{"num_hidden_layers": 23, "hidden_size": 192, "num_attention_heads": 3, "num_key_value_heads": 3, "head_dim": 64, "intermediate_size": 1152, "vocab_size": 605, "hidden_act": "squared_relu", "norm": "rmsnorm", "norm_place": "pre", "norm_eps": 1e-05, "positions": "rope", "rope_theta": 8190.0, "rope_fraction": 0.25, "qk_norm": true, "attn_scale": 0.158, "bias": "none", "tie_word_embeddings": false, "parallel_block": false, "extras": ["capped logits"], "init": "uniform", "init_std_qkv": 0.0518, "init_std_o": 0.0, "init_std_up": 0.0518, "init_std_down": 0.0, "optimizer": "adamw", "learning_rate": 0.00225, "beta1": 0.95, "beta2": 0.95, "weight_decay": 0.026, "lr_head": 0.00836, "warmup_steps": 242, "schedule": "wsd", "decay_fraction": 0.837, "decay_shape": "linear", "final_lr_fraction": 0.0, "batch_tokens": 32768, "max_seq_len": 1024, "doc_mask": false, "train_tokens": 227000000, "max_steps": 6928, "dataset": "wikipedia_en"}
Each number is 500 + 40 x the weight over its row's rms, rounded and kept within 0 to 999. Layers, rows and columns count from 0. Numbers have three digits each. The size before them is the row's rms in percent of the matrix's.

# layer 11 MLP up, 1152x192, rms 0.117, rows 100-142, columns 128-191
110:457514439509447500474478502459458522426427462437501470476601490548480465534462483574468549495532474475518542480575523526459471512491520492499544517547529589507492545516450473501497514482510556
099:467510469502446445509496545497525504554521494514559418424499460552509470522576588522502504495437416470451467451493473518482399479504551494455499529529545500500429528492481414508488476470512493
107:446533503507446451476541481481463531477496468494522468450478459543488539554437515525471496434477447519516524432521515506547491506507562515573533511463561510519476509457491507461536539401475589
106:484452531481498434517500490425451482516524516457464464458538541539525521499478542523550539468548486490489468437462456420506423524537532474512527420446531444547504468475484376464431517514504523
113:472514499503525458494463472497567509476526537502504481413564484504499447486514519591501518442470414509505548476509530483510510442511598489439548511489535447458516539538479502515508487530466517
079:485422414504500469471465540499500499447529503494467572435469474472538503481539535534460591552486534464526522497489512473527503523537486490498520593486499563547517562528449481498491529564468517
103:453497531526538535469495502432494527446420461539532475505463473487452524493507528478490532481499483473480474481506470504521464536513621561501528528527487545435505551458475453456470463464420533
110:488558467408482540490527522490504536527489517513510491460487565500558455511536487582509499522420482447465488529507477444552463471542506574468507597517497505539424421528442517378457537532539506
106:439536447463519455513492488543531451506440522547573514462524540536512514521545571484432495498430471504446453485486540507539487434531451483492497523467520511532449531480492472542423571537505479
095:480488500517441500519474505484532518468491514442509541468459483506542488501476474486479495464541451509524544451535494423546483524563585521497523521452487464516519487450504442406546519433545516
109:485466443492514516502499502404480481497437467509480506598523459543519520466450444560528539491526495528491516405506574469509523540513603518549546450461545513444429529455494528519478471439508523
099:461592546462526481505528470490510591520516519495524427402511462552510465552512541531480476464471572475527512498552468419521467515501473466549538457489498528483498557559496559447462533514482515
096:524482502448505507433448584420544494481463535440421508489489508494501481418464477548497569421525440451469491483441559463522435507463539520563509477505523525449489485522508503472426542495514494
112:468505427507484475419521469473506531515476530480487433456524517563490568479484513547508563536497487465520528527521488473543497387505516463509490519515528530504496603485515500486497486515378548
095:489499526497463444499495448468600498481508558512518500487451564507522440469484562522505454484518468548534548447513561493518429472516508575553535464484577490535537512504465485575516539514460486
097:445557545546457458451583538492485512486533486472510489485548475492503510555467457531519499460481391478458485533484519425453419486503515465592493463496510545570534490515426444501553454541489550
090:488456495487497504464544461545584453515438543477438485516475451507521523517567569490450555466559516443520532478457503501481540521563432459505550540500480528577445563516446377516420521454424557
110:500519505498461490451506505429542542478455467547473479502554474567546557566483496492498565484517519559466489521412553458489484473550518560546503558482560469520475529530504514528440545474458477
102:433583502479504481511547503488460422454467501512471447464483520551477508469491534533515564499485455536505511439526535431468485440521449501477559434457500505462519526543480452434500560502537484
104:430547486465482455415515433461556528470477489477507482510544473546479510481488512549478553489538477440420542442452576453511547530520533476572549453546559585429465503489482506519471480510434577
102:493472428530444453548494521461481586523456483513533529463486531526512513487578530541502573489429479478527497539502531414499479507519487479572557465576548569541446505489486487467557484477527528
107:468497501531503435493486516460505477538410491495533523453553555519517526462459484532513500463459461517482528566511443448503502396499484427580540465494541524585495476436444482437450529461451517
098:454490540531441501451571528499508510512444509516530489474513462466509492462564529472516547470430414509465498421465475443577463516508447546532574524517447501515441504508489491527528585477495487
087:483466541454464469459565463483535550397478433472541553502481525558457460494499551513451504500501456453453536452483482533580445492523510515455532501414528546517478534486485483551516449482497503
097:543486541551516457515608599443515501519517430449491519495479529627562505489456527557462519502535528465490526528558524473477471478492421553550451522498518523515526583553409426488490493515459497
085:510504451463468496486538498499507523542537510478529454507494563488553485439467481455474503469477462498527499483504524425574479481522492526553590532457524492507517480460499474478526494444535510
111:482451433475479483494480517463459516499436509454501461468504532551622574483519518476506490480499480501455520389452477468484466521507521532511513544509540615439468478493492498433506512491495484
111:533539480463472455478458481502512482489522536505512508490526568509554456489476473586496583416505502530494528468498531510532444475518503497520418480474521561454450544485453514447422535499494474
099:473476530481555532441417520416525501491530549555460531521532479526492519508564512524433505476482540436440516458517541497474482527574575537456531573478519561490534592475428451506467458451474505
095:503509560472486484522517465448526500488541528535555441417548456509508549470493487526504552473437473454494560500431519537460379470502546560530521571509467515477514492567515464533468531458464549
091:507558544515513543396492486464476531484437442474489471486477477572452479516476561568527496501490482478478530494466565475527511453540526496528511438481513518555447519535491533510528492524467538
101:407500563547421505425514423448458489463480501505547422526481471557487546501499461523489511486454496534501505506461573516531472437500503490547511485512554523468471616611507519431512555483492542
104:472574460492492492491507536481498516404481537503547526549597429473562476506511553490512503506456609540497459456502489483512511456509541584519437552526503579462496543503521534512582506548465477
099:480553485476440454453599526441480452459442482511524465470473472491514522532518503540454495515464445474469512530518444499554570413505516564493581528517515500458541514517480508514498503488542563
103:536587460542511469446503416500530550400497613501554538489549544457479522514476440561450511512451507449466597503516468542559512516537571498496507543465595533529451494487507512464531580526448512
090:525541423465428475517494457519468619505552558503491484463523483492544530486487426431502502499489570449503527536545504550518538544473530448447588498460523482501474527484527460510522558492441537
101:456531537508468428424524505495488555481498496475567521468550513496453535513455504546497526489508510473506542521497446456544462529570485486534548473528502497474435558478514484458496534461535522
098:453526522429519498543570429535491441475468481452529497436508546509576495470487549530450487507470486505443498466513519490478492556577524468448471505448512594515533439495435464471463518498512518
095:476560466506503509543496507454547515428457494482531396539525472525510554573530496538508493471475497456444532418513509511444483413547499485481529528497520546503462568548439495482468512523473472
105:369517481563426430538518503537538585511444499520497437558519552548540496415428482548474500476566402512505524504546507436537478461473512551528479458493548537514497490484488467454434533447496512
056:469501462498474502471509491477483526459478480453518483468506475543577540450457475543430527504497485466448553458477494504495453481573479445573476581465593544508428522492451478482540503470486527
104:463528479491498499528535515484549527512409524479495513575462491509515467474481551498455480509485487479489462491487482578561511509499518459494508539471528553565483488458456478468502500486501500
115:515570517557509475453535490486500536464508526497630500519572464519523543439474518500475508420494582457468488492517532532483419518494541504482527534427504513541474508525521466517523539473453554